Weights of a small GPT-style language model, trained from scratch on English Wikipedia.
Size: width 256, 2 heads of 128, MLP 704 SwiGLU, vocabulary 8192, 13.8M parameters.
Architecture: RMSNorm before each block, no biases in attention or MLP, untied embeddings, capped logits.
Each number is 500 + 50 x the weight over its row's rms, rounded and kept within 0 to 999. Layers, rows and columns count from 0. Numbers have three digits each. The size before them is the row's rms in percent of the matrix's.

# layer 4 attention query, 256x256, rms 0.0875, rows 53-80, columns 0-255
090:405449490528530569484503482583498478508544418612469517521490502427530547530518462438458421505531567513531582481493460522546510490470439473435461469469553533464518507442557511468513573493462518489485530569491471523455530498550504530503545507548444558520466438525557495578618522469599579491499480532479558502544580509473603588484565514461460451488486411564569440483525487518516469429435518494531487484443507465538513621419417510361435419537439449475445525513590573483438472489459484469505629406493381620507479502525617559489493461457527491518455411493510548523576495485512486574586492539444518535487474477484452406491463519498481406428459421425621416535523518511485602519484532509554526598506456562422398511509466589472423531442488465494452544500512403487469494515467540
100:599554512459417468487511464554558509480507502477525504503408494502532554517437455548476530450544579497436523536539534531548516455432620460607511420523511445435420455469543513505571460482426435413494510494521536524446486494421480487477495487431521415440522452470502531576420491461482451502442465620452475536493469447480452579491503404468450487526467392554458539445411532413463520489499525530473540449512491512456419443454510509498463491524492465531601471485408533518582450495524465507529369513491425551415473438486544421521655547426543396435573533428512514425446505492378524543389581481517429552492471433488518554484547475525512543557537560435447503522554549500435507512564496497513513419512520514452578572525526426418436542510610439502542539543515454472488416485435515
084:525516544613445441559574513509586507412470529518472478440544564523495476487480530500449597512532471621488427509506506530449569433478558563492510521485405550540474452490446434525519404498555498476650422463523543505513454541488532474458467462480517486430412524599453579490453471470443432447513426516511465463531354472531414550498520461476499457433545474527377510503494436533456463599564435543495531476482513504523475430576522475567494536523515556375548560459548590498483470497535579469484492546555456451475491480492437359622492491601561522362523493456527412516417526563481489537426468480518454460547542518540579572538564480403505476516565588532392566461469444504491474454486447511427470463518531527499519495557487452538513491491478502532573501534479506465572458529475509
087:488574512530510415586512573423490512456425536492512465453486498593486527528512508437449604455510451505469486528540529532403521466460607450499522517455464462554439436488505455526615393500448509459553439516480526619512508507501499408451511483448468383429454455420486455468344503538471462504478456515550420437414387421526392495471517485515487507493456443492367492557377512400499466568526491446462448497501479470458476364520554494524549542542481415480511513499405468491525545455446539498514385560490583451501421453496495402575595505543516505435531539458476436436520540558457551475409551488517430537521522510559488554489524461514511448509623505491442510394539449482540473510555490502474479422499510515506532536489497419562471534541459479535491473547560459536495435461517501
090:506539545482399448574435486493369464426508627502470506493622548501465509538469509493498467493502413511505411457563439530493463457421476483470446538464597507472503544477475521497483467536446507537444500474483493454546510517461518446564568533557532428454557525469512610543543530453580459528508529434514530529476519515536590534519463587453369570459455501466532548506470533552443593566469533448472491530389465500481506472600554535554443511581566502535546486437558434448470537543566477513449487483479468426396462496488480455500509577484525478561562540535382527532443462502420525379481533511466444471552495503473380515561440595516488459475547460451458530480548458495540456489540500524474472554424540601553532545533459554668499524521519540395503504614512605508440524443531525
088:515464542464478440483565516483535535525528507517497487484519390432484460492522532468549485418454572378569488534527495472468492542491549492614464461502522410477523548480555533531514575502476468514511605512469459549538590428487497515463493526418425526507519467552555488524468473475544529553454519487528436496428517517511618525468490473428534415504520459466432555435514623421497444528494451511570510575441462500484481495454446557436589517543455612545450438579478512516498493612494557510517498525476512537550505608467621490427486516401452528544444498510463601468548518463500560491506462329484486524552484423526618490437505534498376518538507482508586471462471463678402534636482500490462537477483488509490492492491423429429428504520476527487558571539455541474417524555494525
078:506511501439465456491473431529577459443469613443497493500525474577565442473439415448517560496599445509365458473501522517555476377491534496457479470467402522367572452450491473480482509524537519366467424526525457457439413517524543483505467534539533498567526484518505524522542416400518434482505504548431497525477505562565529551555581502509406647415538441467507513470527467438427538527542574587505558471472506515499527502529518443512479531531543498490551481464538553458515427462448487516509488524563444516390490513575449463499571407513576419403517481500379451533450606541483425480583496491482519476419450474512526583495561549492552511526435498488492557517555468476535506413486504496530426494490618503494509473550545537627422471537564579417472496452457448518578477518492539
096:374448504581532494604524584528510468500511427495379437437546430474432470557493547453443525392525482468569506549567432476440442509503494526477503524484532510517480521474512476549563550514465532560467492448497518516534480531545463513486533557399384402556528484526487383539534489443492512499458449415518525568486485468481531532547472601387518466516423508474514453588483461490544463521494503445470425544441451531515501435480514531523566402546537443448452525426567508476433531511555499490471449478397507463463458492524590511473395492509560480501507450589486506531563474459504603465422548513446498517517586473478492501496416495531447514475560515536527404491627502489532456609582458530499500496498431464553519564572446462618600543518530411495500522565474528511490578344607508
099:440466509422558482529524491453574537555555442425524575532491375587483463501587529531475549501480465464442481593456544527470441535523542508574459535522487499497588445528536505508497555533476496523407502460631482616457464553457432489531399544449530498543467502421495362423414467469480474539500466462379512541496556457501439481477442513540513533615539607456503483490494548386542541486475556605497432502563455570458530519475519480508617511429480543474526501499381480518520517491426497469499381468457561501514488552573506604462540429492523473439454448531547579479517559515548540500509559491525485503476496451443556508539453506502515556545476499601465460516510582493534577551512482440599493438513453404524566357550522506542511466476544565466433476484476447542560536491508409
125:502541418536529572526461504518526465492472498537536503485425569549502591541483468519428494558518478585428488490473548465499521473490473500453490551556456550510496415537414444474426428488465558487517449496511540516444450587497476491546456476578553452442463454423451535485505556545496508470519477570477553499571528453485408446518530594549497499525469571552567463507497430556495524424510552471464462400543540485524508488513527434557468537457537373484561599435474502518512553398538488430421457481493488472503511416556433569530496476593470432472503530439518453504473486554501507546495520709511500478451466561450472529549525466490634494454482485483440507561477569267604493399543455480532489440498522521480520514488574537493508471431490441565458417426550430541567436489506425
072:572517503384564614476503353463562530461463398428587567484513507545535465463483537466575468508464479466507453490550502443522509528460524480530566511502507456467524482561487511541555463503450438508492474559525567491550485484552400550513567462586547555432551552490472512619538517581469509514628545537418502466473476545426429476443511506430569497550488505478494513369482482454536462635488414504557494540512468450511543585520456572522513460512489495483460512493493488484531521488475387521635447511512528451409571417547451413469488508493442535407513512491565481412490465484483471436482496460538534387447612477555469495544439549495521533506533529523436512456504548526416438554530557537462444507402499514496503523458534485527507570542559399603520431429502413519499449464394442
132:515555407529515550545458501532511474475467494517519526490441584566529598505467461500416506550530492591378508499483536491498532449464494475449519532542473505511489424501438449467456406491457556510509437502509535498443435582492501500567464448569556458402470449392463559506516549555474487498504472583450573499563515473454386458510531529528496542515463543531548476529437455547495520465504556477431464390518543464500517498497523491568464523453542349502550579438473473496525525423560467449456441475537467452513477411552408512561492462556503425477539501470546429491498471578479499551496536714503513439497487540463432570577515461512618474446509466465391540549513600278565495438545493479532483488480503534482533512504573545513485533421528478527463425422564460519538451469485482
070:554566403498554539513523409514560520516481419471552521514501524453578454470448558461520554426443552460502498499498543508491572537447535529518481515490513429515475461492523501454626439432472449526521525600522601466478492432517384565468563423480477474425482623538469474517535496554438507475585534548433507405553443500436417433505492472408468439476525543543451618437533408520500466548561475529505471502466523440522485500487447571505554415494500490482437527486526494508513480462547428476533472492614490507538554442526524445339434528451559540519475485535623477520434479496451482501516454517487512437537581539579453535518449495524459489499565516463431533449549557521427440608507552445526486575454493541457411633500493417445511646537584524615495486462481437490520483508474479
092:605567449435507544498493418490450505458459552458489531558424664612593507466439481519487520627551513506415485487537498537545521484421506460478528505493506505527472445504499438472522399464511518433584454469430552510514455466448479533531475460594609492420558491425486573484512513617485407510608498562448586459523444521462391471505516439579525495468517494525491489503434489531461485528541544457497502467534504505484493488539575561567438440428543431541594531505498454458608505441539452501502467500566467488441515419455386475573545555494492459473586567461560443426456452486486450497468578569633493503499492513536408545540520466480583490529577458491355574496513516410464490432470497504528494490521513519455585486514579561482475512540507470531492447435562503510485445493422524
093:538538388504520586514537483602521513551468593498502566457600514489487460562487511472401460545437505454579430504486549520490573446461590557533388567514519524536520464448436474459484441488502511504557522450518557568580479503462469494523529493525460516414501502510438579495534503570518569530614469537452506381486483455501497441473611549449488407434524582471440572449535547542481474496600495494516523502478516402577545495466475460520509535519573485497494463452535486457468459550526464455439573504619552465557511558479554504379410468539541432531427420530525472590433477600441472473620431529442460480530503538605564507539439560489427495485461460529430547405512527511604492558459567503519445574498559556452473523455484490451473550460475589484510534407473530508535459531482580
094:480502490598411446454564519499508462473410524578481502571511536516556504476392504576532513520539600460472463531521471481473528468531459504459561472534499512583473515472515507530435491437522547415691499499407618432516538457455575498512486421484509497496551461550577580475522524563522445452447528520493629446527414507517524576487542486475515406475543478502472537542470438586465480554561430503541415499417580516509452471481546569491441526456418527445531573582538527422521500564553569487476574531549463484514480500475437446585534493532554497539470472563560501587506499489504547472454455501423498522536456626531503520477496516461477442489524430492473554490504416527373413470440531546536533590514555525422507541495524465525451516510373611539608533507459512409494567567516495
093:460549504552461473488521539464430493573503515394550481510464575406460631537541434513416536387481505519523538528558534535513408474410541520514452446563445433522368508451512469478521448501489517418476533470574496574538507508497540505530488517382407405543445488504513539511472477434446491519431453465572447538477459474559556537517418467508464529457466417458421537520418518459461587485499537422467501449477509483453450385501532443546531530511546421551465405547402524460544504568479525470497422474493521451550452503419509511503464534462502493522525515478482556536466472519379596464449632502519448587535436435529484483466518462513468435562558471457524512558583481493586548501521528487450530429545455478511520578551459432483491567538508479467598532564650550471480434549600545
086:555439503503462422496502476417551577444549499567483530452418586484565488469433414630583546588531549520514495534486556483530542564463512493528557496454513507572434460632480563525517497489430443559560539519449490435449478480414397467547445421458533479435588499480482554476466526577408476448479548556522530524506492553394391495487477486419460505563494496513522593465444532509516490538558438528489522457527511582530376526462531568490402479513509556511543469520400479524524533496511421521575388567584514523527465444564546454519451576520559463461473542448551521460502472424444444448432497517536501559535546515485451553516481517544499478502527490478384508521540529492412417502413559535464446546439481545439494529430536494378536598496498589491533494467572558431533534534437562
100:432470497428499474436437386475664541475558515543476530433556447567541469445405514545584386452424407473567448516555465370487466578479418483439464470491480509524504467478510477520464603538519452474521494434563544472506507479475487513503579516478447556577545472521481439531491488484518513615471584519465468501520555561495533478469478526431581459514551541483522502397537435526559545599465460528579507580509499499527469670387433460481428519464554541469490465381487575503452515511491438454509573496505530555495541465519477508488491575487514455465482534583468592513510488505453523432507505491479505446414524568536506437483422522532528484496436494526566503597564478508459509503483586609486458493508485409481555515463534428510606507522596480460475563468413510525571513529517408
100:487471498619471489492489561576483457472499522509450523485557484439428514516503584538496567464544531497512485510525462471520562486530501579458508491472540561451416517540434487513519477475560565476620492424440623382534480536464489537517479539495477484477483507604537553539530515479525524331463500427594472495482362449508593570492521571446478438475481514484508533509547415602498463472508435510522426463502532428519530452561476559494554513559516559459515570503554563492457499536597659464415577497370369507577470548519507496483452513596479526488440567477418513619485514482525519525391428501484470448585556512523494531494484458467476497455484496442522506493468491521420462503535422524523482509466596530514432534530411483500574435442424508497562518534403564429554512477505494
085:442499471456522431427457550402494553542548435581504499540435485454519567511503387524554432521474515460523539504440516443562502571550468464518565534526496523552631557562515538497435556494581502540534542465454462454448511482514563439583450528547470633562465494496497442405523517556557559498472600448547489455508518603478507403451423462635502526523547501412567496544440516523559485451467457514498540540591543578520455644460443505497491536454530533519476441480492492590504525546389542559508518509504513516607509455499531543446486516472500563547463499564530528466535538457582478546549484514525586554484501514446548457504553460507493438423495501473609522547374460509452593455425514519461557482529495481479473430447544563357551482457468556397458494519483518495501582576555489
090:486446582521542496588480582588453466461554503444460457475549433440331530549595521482375472493454472584609544541556476541502515501520585554583533529492562496528443506409494440511511448558488468511441480402542481589530596572539472472374493574493442435524468456455471455524445522464527533536465436465549370522488479434540552501498506506510515460512430499514439438520489576510539552434488523420459537493533483440476556417524477540467539527579507504495507475452447542476475518491490540454467459504405539450594440573486542488534532546568462399490450505495450480471498472514478541453434538480473508527487518398516558515476498472525487550507477549491481418467551545481650540512627456478502562436523472428574569502479480441517540457438469368487504589541526533502515404457590502
105:573616502501457557444508482554511533377518523455529483538467568492540470482510479503429369509443461479547496528501466544495467471546485463497492541549524507495426481403456483455578412444476422485531503533534596512470529545455559492511408450555519446521516541533496531462532512537497499613522450522475547503585487523513487441496439355617512520438588514450529443529479457493560641555449483567533556496475524527442494544470591509594497390406460519527446531461585494470456434533519546460486597550574461576438482512450466443493495504432564426594543456477612408450495516484550487502537507536496465479491475575490496436609502508445532559511575473527449559500526477494475524443403565418417617456546531476406491509491523497538450561448556479554504486479435432441514588474487532
097:581511416466425507505508426559439478466453598512466470557501542565552492453438507448504520505549549609435583402554488560577581466452518467511432509540503454536434467411565467416569474443563428459597467556484531547607551398509591525435586451546595445389531463482536561534505486526548411547568446593459483425520487444507490507469518341530496413452494386543440534480513521540408436483591564436490586486506533457462455450516482537482460476493524416552487504438524486501587471443504477437504568478534522545454493465369463478574551479458459442471640546458515495465414455560469479522454482495498477555555507537541445530444549436475519478559503528449433519477500471488454505519522510541493511472552530521482561573536563472498477511514488447531529538497554485464504456539442512
097:444500509616551469515576515522542450482483534471463487552546410491503489513559531473429544500609573548504551492498470536461539451527548549495388463406498501465503516436485465414599613476563503503486492557530557484469399456544509603471484548457452387551486551514640414582509451436452494412406487447485521486561504498581521572525615517415403500462479531495441460526584451498497456427568585470491479518473503556584512423536498458495546485440411461437411548541612542424471428475488523489524595471499498526541461631510482490471496466562534574548468425511437455551575544524516567601499426513446503503516479529525509534464488499535502511524487453377621534511537505515492450492477455466503552533514523487495378530560462530490558500532539560483480502549436512485558502522558507
086:477557402545524482516475493473460541478549487548539517435438547396565601578524402501411458467471604557561635435430583544492521523469552476506436518478459463552418441468540508391493476469452464508475568599504469542441602462518491530489553423501393435518445487556502533483554483498504607504499571575538450436538592524520574455488440475506415479471532459554513515470538460515497419415492528493519582486447509493515423511447470489461496478545532369513459407511516555532501500522506495486488518471544476602551500457436609506471477541465556527572467488452536520503528471484412554554531525556408532574495418508527540503476527485511475448435520489351546482516519538489526551492496530489459599541504452553396401570489496513404400601446527484493472533527555481491445468552567528
096:470433497583519546527314490486484389586580517481518525434438536516483466508544425532535605515464598559503531492510538491537454486478461578484513500488468456432436510638464497522420547494458512555514512465564466461483524489411415497483530504423477482481563496479397575567419470466464470446452510535581459467588486466411535586467444532412553483483473501547515558426586555526413496497479473432547485480474473401552461443478469516445450490569528478557555456559427582501477522490558482476394551509568509530539511498496577545439435545502453481456361600436467551500516446494360511526450515499535567516542494486532553532431454501515517573572480493504408459458507585498475462540556418523494437404500491519428493530523422445464521475504486418472555508451523569502447493481476525
105:471524469510507491480413469531572527634521458421466520481591497448482447454456522532552428407435362440534509475491451552499424495485439554502504583543569511521518494493621496554482524504546507556550489390570514434587506443504489507563568496419453545583556556566329475457546499503563501529626518515475520461516464533449510390568480500490596513512543538457596536498550453569553481499502523420499473590517516481498527575381437517506524495471543498495530435425597540462419537544465446491463592445559494505479519485480503550459457491454548484518495470650493552606486493444504579460578537515478521399504577456536502414481514508467456523523496505577464497473585520487526527568529509486533448534530474466553597540472471549480548511570571420489482552538493556512560537456509519
# layer 4 attention key, 256x256, rms 0.0852, rows 53-79, columns 0-255
095:524444548545463555466477540448418544412477525421567417607467545477499543548553455472511574556520434517502464515488459496454555455508496629490455420472453444555464528589550631615562439501554617489513526517601494479513501496466423543533502495504440534421532487481499457525504496539495516476464449385653476573498458485536556495454392455477505442474469477531486535558463459503467486599489498530502512421436463528529485542510540481531491530542426545512546532546474495451504462453538547403451482504508568485579566435463418622570446605516504550500394496526480550452496478541522503396502516515546569448484490466562500473501450549509554522582505551454583490525457485446495605520499496448413530473641556525464501477471543537587531516590475396518501500426526450436510480539446513
102:497485497523629495536567537529503536478533440577552508474513520439502494469492550526479403483461503555493489378534546506531524564469485504440419442523485563501487480481518478400496518521489456540425470554580480546463515605484491498407468407541559508590474498460463512471538427482521505581604490479472525589581549460555454421475454494530487507423532566506514504531543472507540512459485517576522478488539541513497513520588553446514456519538522482589502512438546429570387481542486462497343374514427498508510515544493540473453539512485539397622465527464535525430444515497482441529456430503558494511377563511453466490420498544511529472446560614464507492557562575539473562482516460498467471483416584417554449537513572516503608476407451503438512563507513442422608564361527539
088:541487528421581441529545499568570523507567511527546564512476534499547543498371481548413425423488619556516470516594572489542445518511496385517495431604478542366479529443431510369415497503463511531461541557432529502497518443518568575553469429451512411525467471531555548503523477444488488512427541512424510527555571457479519460559526498488478516496416489446581473454543474517541530546521504449463502541421595551433496493450406505483499532512477409478447468491459477536472517496496545536532493477413437570520461513474565517490478498544494459645450519460458506576487536441534425500474618517467565469616383498473411474417530461530539507496482463489439590526508573449491474550501443468545560513431545476531495492479587506429505513411466487500518502395375489461526568538494562
083:480498468408634386538539481541524491620571419575474510475520546523524534495427476527369500412518558472436512408534514433605561559529537505461486536526413511443522512389506390447425534508516420505413414408427432474448427500538554463486449508485507547599495461504551572511502472510453600511547484502394561489603544540484444528573575542505498484444503497473504473464509548556559488487513555539532496534504556460441570545507442502515500549451522413535535462443538507551474550557460499582409426479448448535511433583556497534428513430550441532550456573478506578566510568494489479554407459508574533505413490503451437493512584482506521515473496450542501544499510564482503435457494503550518440521439478498564433485479530492437555477472436524386481498527482518537586489397534505
102:526511556540460475510497536496528545480432538487531486487459569450517477486492566416601534561589461493507429571466460512566466456511548557556619526399466519451408567506495542579542316534497557342495482506499456574473478501506521437469539508476402468483446468536460420551498481507563496505409485461600453464411459546484485494530516456477510529423481386556366521395499495464477400429442412518457525612509549518493477481498521553491528501513494498492576456495391528553546579509512527596528565557544535522459500513495431604468481506454436484466561530458518419493570541504555460521497420429520419562481537480468581513505639518475475532484542477433467480494513478495443469491439514495442495477476466527518557497446433561479536495627512514507506553509494469515593502533501594
048:495548448529496513502507538559476464514532534462543515491462514485544442510518551558506546521488502513463478448567522507537532520537446527501480528515557510556490486579524428502575548476517448576482496539562523437507555475437469529473488480542608524477581492437465512424554456492475491554598586512459533539502527409510490476428521495569483520552567595476531471519565488502482550440432416465410445510633466568576400560578574559510454423480494589420457498410489498492561445458356496443457516513526521463536548415527437471482497501529489502472510428485520463470458466542537540596464513343574485544500542527485478466495517456432597520493545599450456492496435493788568438574506491464481582447489498496529546457545583433512547477533504483467419495467531493498456510459490472
138:587589431486504521556441503523599546487491493501545487492464539476459528463496451424494436476426454556423533463456521462456424482480475469527476483466498488436462489508449527420479408536504553483503523529525511548547508503487482530555483444465528436482472469410465479543497550497505483456417488522508503538549570494410416449556531502500550535528442537594541476488575450475531533472490522545462497445474506496516512448487517453566502515427505431497467579509408503525476508448561515467500455493469428488519472424577500510525480528469468418601525494485455509511541460564509459558517494678504520388577434544545477506534504463602565475495441531432531582548505654176475465482520397413574516504504597487498542467468542510502450553408528434501479467448528490521511476496508499
094:430542491506558600496483556439463489561405461520602483471475466503482528570465442468503504556568451462386531502515489492584593483543486502467544585486466485534436563411495583579480416510467521487475505412576639489461437523495448488505546484471448566384489431512469487562592536526507484425598476483554563511489473558532496469529456498478492504414500385531424483536398562521482550487482491541504438583469554554581482484491536488533477494475522418379492507481400587480604604485524512463462438548527530494558552490549440531566515434523459531437433498453562532450510531552474450442423457465518543517492456491472464446575524485444460454503471459524423486525445488554460446491470512546522431419515423585562425476487486473518580416532478471426628484504513406439428508526448458
106:410647456540546548496385547514538424515529425479522501455466413507426601515521511418487447516440406452466567402483486475496552489455450491431511522488490481490615463462433411397427604513507448573502504442492574455557499509535392489496587602513566533548492494535475529489503548517515513481572509581428530459527507514438402520547542509502483506453447473517531426518540573427513572466499441581514517522542399349537548430397468470558468451454506500497525522512564525441499451442435482457435439484525472475489497444532547417530461483530459519466492484436466550501510456535474544488604533496485522499505473537565454502574446428556487468491494455578500492482449500542502522487527524521528479433502447446487482550449371423507487435466459467416549397512543563579449454417554425
045:511439613479516441439522477459483547497489466510457497543541483519509512448593445398520465462485451456548505477429444457481505495411538502532515461476475497422570527467524557470430490495520485432466456502394497517561463569613520455484473521457472525575425504556560482581520516480568530481417433531507464465456488578564512573553512466448512471471430413467456561492461587472555435525545555555654537509414425445433623502426428500486593587504494485584579494578568457533417472515565523595500506409460540510447503583447532522497438506444525501477524529503508498546535508513467458385607502572474534446501488482544526520506499514535397541509508429580547535497572466344409563426495531518481414552538414519522451551512416538482471476497435532525609491487475484478544529493489509
194:419417515488504483482517494585451497470524527490470491491568428482510448505524519522533523536488504469587464476491460528494479582545551567525493485468503512534527535483495479506550535482548470509506483542508425463505520476465480455385511532484496511565501557578513505421462446457505530507497466426538463457452454472497585534468434500521465404432518526423480528481502503523483442532535498520536507593592471485506465498504534490446483468539504652504465444505526523518452532594425467494485531578440529509442511585455582481494538510531534571466514485522476561520462544478509511454506419267523420587501538480507593515508491537478459521550441512542522417425476374805579538556496556535477497521456487473458519555572463443559574547515499507451462544563401608517481560506550451
048:535444568457525458471540464470448556522485471525482475533556521475467491476582476418496469447529451445577531481410436474481498527448578531520467447488459486451551521444507541477444483519547512408454481450441504542513453532577494479456510529471439499585433475597522445577497499479544557493441421488520485441484447590560541558551511494434538430415480448473417514493441525479525426519569567624650506521404479419392620471468427458498574600492500438605579481553525457525435502576541550571517500466451531521434528622425550510481469507453507498524512549537483533549564546480493484388588446568477543465462519479540505534446482523548414567510504434608544512516592464434461597428479526512485448528524451519526431550496387591458512468529468503549589496521452522501556484473536530
204:467366544459472508432516489554437488495532506494501510492553447467467476501499523539535462521502498440605473518503423557522467586558508548500512486491459488529539549466514512503540546475581517478491505497469469521485515512554492444354520504500437501566501529548545482443497454462516499481513482435559470493475452496549615526472417505532496430458520469455458531503481474503484476521491529547534524602539499482493475509475533513450453473550493654510484408497533540498472524612465507538481524522475502546465520589420603478533546514503544541496453459500496533529463549415515456436506455301534439571483557488523534491484465581465436517545496523533529422419472360824532511533487549527466486521496525467522495527566470463576560490535445516482469550606426604477462575500515471
058:485470526518531392484523443470469511517463421563402489494570520462517472459454523458520470448498530520587470477453504542523463577470609531513442487478509480433504471414494547448466468511560463415468489531489434550489456512571510521463483461474486446597458525583569494497477425484549575505465384470468494502496433498550547495520486472492475524412508470447500524511469489575495377511555570609587545509451567407378569452547423439484532544499540419663547471517583478634392532629579462552490490486483469534414517653444574505448498481481534505533591528534445535553518511436445514497524418557470481476462547491499543588450523528542463493464510477490510509500603478472509599438520547495482467593479501468485484516534459548506489527489477516508513604620453531497587516488547553
127:578382587438359535411472543522435455449560512489477499514479577515461399490492499485564498518487547422561443567524421531479451524557482494512500465477486454491528555584466571527525507502606533487496540517402422510558574459566488509442502522518444473528471502478534475485500506506534469476415485445525460489495418470498565529497518498512563458532447472467477480455533476524456491470531500531554473468489413451468528542500508559496496472486501608527531464552509496503525515548504605566516571414505506507492583535423486482585521547455465514424520368509447498519468499469582504447573557390451499550473504550536542483470515528471470551592507461528510509412490400810529439602443539441481530529526518523569511488545484515513487462595466482551416538534467553556462508547468449
094:572450449483471487453569497519469531547469561465530542437517520422590469471425527532482474432597544617527462515517561444584491487494534489493480527523500491461451512499530519530594478472527483493545527555506494477463513387511501606558478452484478486355481539489566558526579467513506446411487506519496486552499519422515587450552484519541474614536477497471524395512535427499510455440439505481430612423487603479441451528567469563462546497515487468580457485484504480546530519501510421558536533399547420500498459449485471524471496478480519536595493370483568417496569517419508556580405522466490604518590517482555454482488492448543507481529524541476443598494497598620482485457492470394457555479526523505491429459530540596473358589461461494497559535500399454492493487512459614
097:488516478512513512482536508443462534526541429585550496486510525551545542512531538567486408439515459528381569485541460485597555530531485434458544479492506570451459530518518452457475536499459462497391499449464481584447500528527547412502500385564498538524511441441480490550488457485559445484531598425515485555469492567564460488466521531479523612524561544485439538513455543461503520439461571645523451474411498626473499471535494537507506600483599504486609497522518486486567458528494549564440381445461477507570481520569487528493515441468479453574438620460441460481534518474607440516478478512523505528415577481399520466416569506493567486439571526553454547543497559457431506420405507558460502507502474516585439486537481569478562457436440521442469558576557395404612485469464516
094:436371516475528486452661539521511586508455472572516564465524466389493450517459534516460454484500619464628454528499480549452583606491586526483476517538503490505520479437512495498502572480558458538505488512493484522425464544584562509471503530394456459625464609534506525459561509482478489561513452547521502481545473416497488503543446507501524534429557494424455522479482417468505447411535499526532489448506544513446492489499519457495491441565509556582492465480583395486426553588461468564536499497475488538406476576449599473405573452515601566618485474535531417537494510451464539512449476480502512544420560530498482498414486490494427541442520526499513482487544444649515517467521508530450483467396502497512446524503448491500554497402426591416568537511391519453529521511559573
093:450483499565503576549548514568480513464468533496510494447486359461529501509493492458566610528488483559481465555540593428418565437455455497487479493422503537527426558555319553469616522487496542551466511536458508510470531554448473551464457558436528528463440552555505496488518558498520320406450553544440500546463441421386465420507462534412515500534467410518518446479497501471528539435559507524410486496515486608553471445573560503541460460471497515467431605519542553465474535400547518542482442549473443490466553464525525479526426520502573577488623452521454432473516558531498460512495433534476509477546516530542470469679487519489497420471457491514454434528499509544579482505481422491579471444445529557478463601507456445524478594494491556471438471498529474480484478537512453
100:538444521519432502466507510515532479430399608489545505551391573495567505528430476527488538538545523521449463568552488487501454437465496443476501559524520522442482506468534561510503382498437546433500482577523596510484517469490494563623522441463466424382458523511510523568516440501465496470494577495594547507506555475572532352476495507566504474552440448513514497515486518503465561475455530344508455526467520554500451572476457536452491490558438468416456506446415496542579521390530489479503603463561578472528588411475443528576597426527493541479426446501534397497488473469526455473417638447471527472548414517513478455419551476440564537543496479472445585451495526507457410520488466486409584457481528501536529446510578560482527462574436468563514522458483499427472532594472536
090:537482446472533508538599440401501496590545520461468476563514518503500479497565572542495522447475567572593545564455490454449523436442551491502464483506595466510468408560437448500489603449454485570533465431451561449532493412532451559562530606398537526500579584462504529508446529546421429542458524628517503459493487505479511549495523547416575546618532536513490551512531560479527507460540510468465504438478486531526464489504534522501548477500516473523520537574560513438483426465454406469588533483575562543460459555435562438420451517443506497473530605535615379515485433477491644598491628584485410442445523528549460593541483556503456462457498432532519498446428505533513481467534465564506514505521441540465551518452460452533428483477580514491529468503617512494443466498529470
092:512475567527474505563466524466523428470507489521515471456435552646516556562489455515501530480531566447428569517600570500470556507539419421503511494484500469515494478545495486475424512513416446526411443477474514499513516585424489454477483532554564573492486428520456528485463494515531520530607527470468540513552535549528418505527570449548494448509464526499480485504509618518470622571559431484570473505488425541487548529535517526493524517467499405423520522474482467507591486368436568457463477572526602491583586443581418550486497448509442576409496542460515596433465491557519519433434565466497491530450441480468437442421533471446510498495502452538443550503540535345456472580456478506499539480500394548587423456495466470401572447545572463521513503491604490368505415511468440
101:486495565503536500423518452500444470479483477506424457510691453495449514426480603555479451516547459547580506581483484599527526499514548534489435375509526525451442462441450543536524581512519550462503515494535456510550522535395465470451568506605534504523516448576522496477422513518585429488510500449498514511492504518557549521503515491540584524486530516504500464505563601522529463549469502553501572568426577400491511379542429534503461611530525445602516444510520548612414514568631495512474590473547470527593526571430458493551484474484548433457539442537578477533477512490496487515513517512435483527569520499543481558436413592577436515595480483537542414501572525592443506466519518479544475577574577544421460514479466513522481490531498441581533524529518424528605572521491479
098:518471535489532457492528412551460499514640506525472518534555490467552509429487520565493474467440508465555416455600530565555430568542504431543518436435501473464440484502555554495511495493538451493430508616491446532505513495509525492368432414510453477546512472482511464467550380479528527507485505443419457539498412541488576462501488451505436489492493505459493573574507462566492455580453580510482535526492552568413541569598508529476459553480485523575484492452575488570408487568548473516430517551463428525503485596449531454458545620465526475544529534575430540494523493405454471511474463456526458485434548418465531528452510553501523428443590550434535428512550550575478533542472484413525484558449600503488506451546614518446476534536510504548379653514524599431552508454467606
098:556453452549413530452375487465514508579433552468568501542401475521454579476390398463474472495487454424396507507552470445531404495509442524469395485559459424547495578438531568533459483515461617459491536480408562500624496507480482509582447462499442472371525450511487417541530508516514511425546545448523500563543507541467505522450507529512560524546477478547524534581489519449510558561396529468482547508421525504522479506424475431536417520510446602448478473449459524432571498448495608444568503500482477509504499458528488523641474465475464501602437413413514638485532503515503466475517552496497570473578438436549485415538465500522530451570487551528511530532487568507468418464518524453481415591590573462525498440475510505537519508488423426535496488524518514478459446567477476
090:521371589506445540457558484434434571501509434534544473541501515467414574495614496544525479501529521445547518535523449526529560512554519551532579427499494525533474481533504601517504528474558585480396484468443471544533514580538482391428417505552464576525572539461541461513492490489508450539480488475533481560521424513630513573475465469466569465527485505544418624528426524523532497520473549590531487455443485519403493541467558572561495526453489580531646441566524485479455412542547626551439430501429528525481481600396487522518501529451525444540395549472478470512510552426531491435524488527534518516367551501452482484428483627445475517567563546540541428527476458542486503483456548519497422562585536524572528507515549535544545473531455527528482504497528475385545541461456516
098:475456576557483529479618522527540517421465366559468522497495475457542490676553438563481496524554502440494473421522443534445568543492437432542597561498434536586510506576585505501533502495477459555473562594470481620425580534515542458572402380467488473544428547482505560486589485470443516569525509507478533575442441433566458495464474522566506454537512451505474463511532425456480557446458498463561329503522480586464471530512415535543537440532499551437497460482480459494516470516451516513456413494473454411492509486492560553508522451506533550458493475466447537441477503486603480544466483469510549576485541545458515438448569495432448540458541534411547475502564473532527503501460466542524558462443484457598552424509530512457533512524413594470487522416480512368491535528482564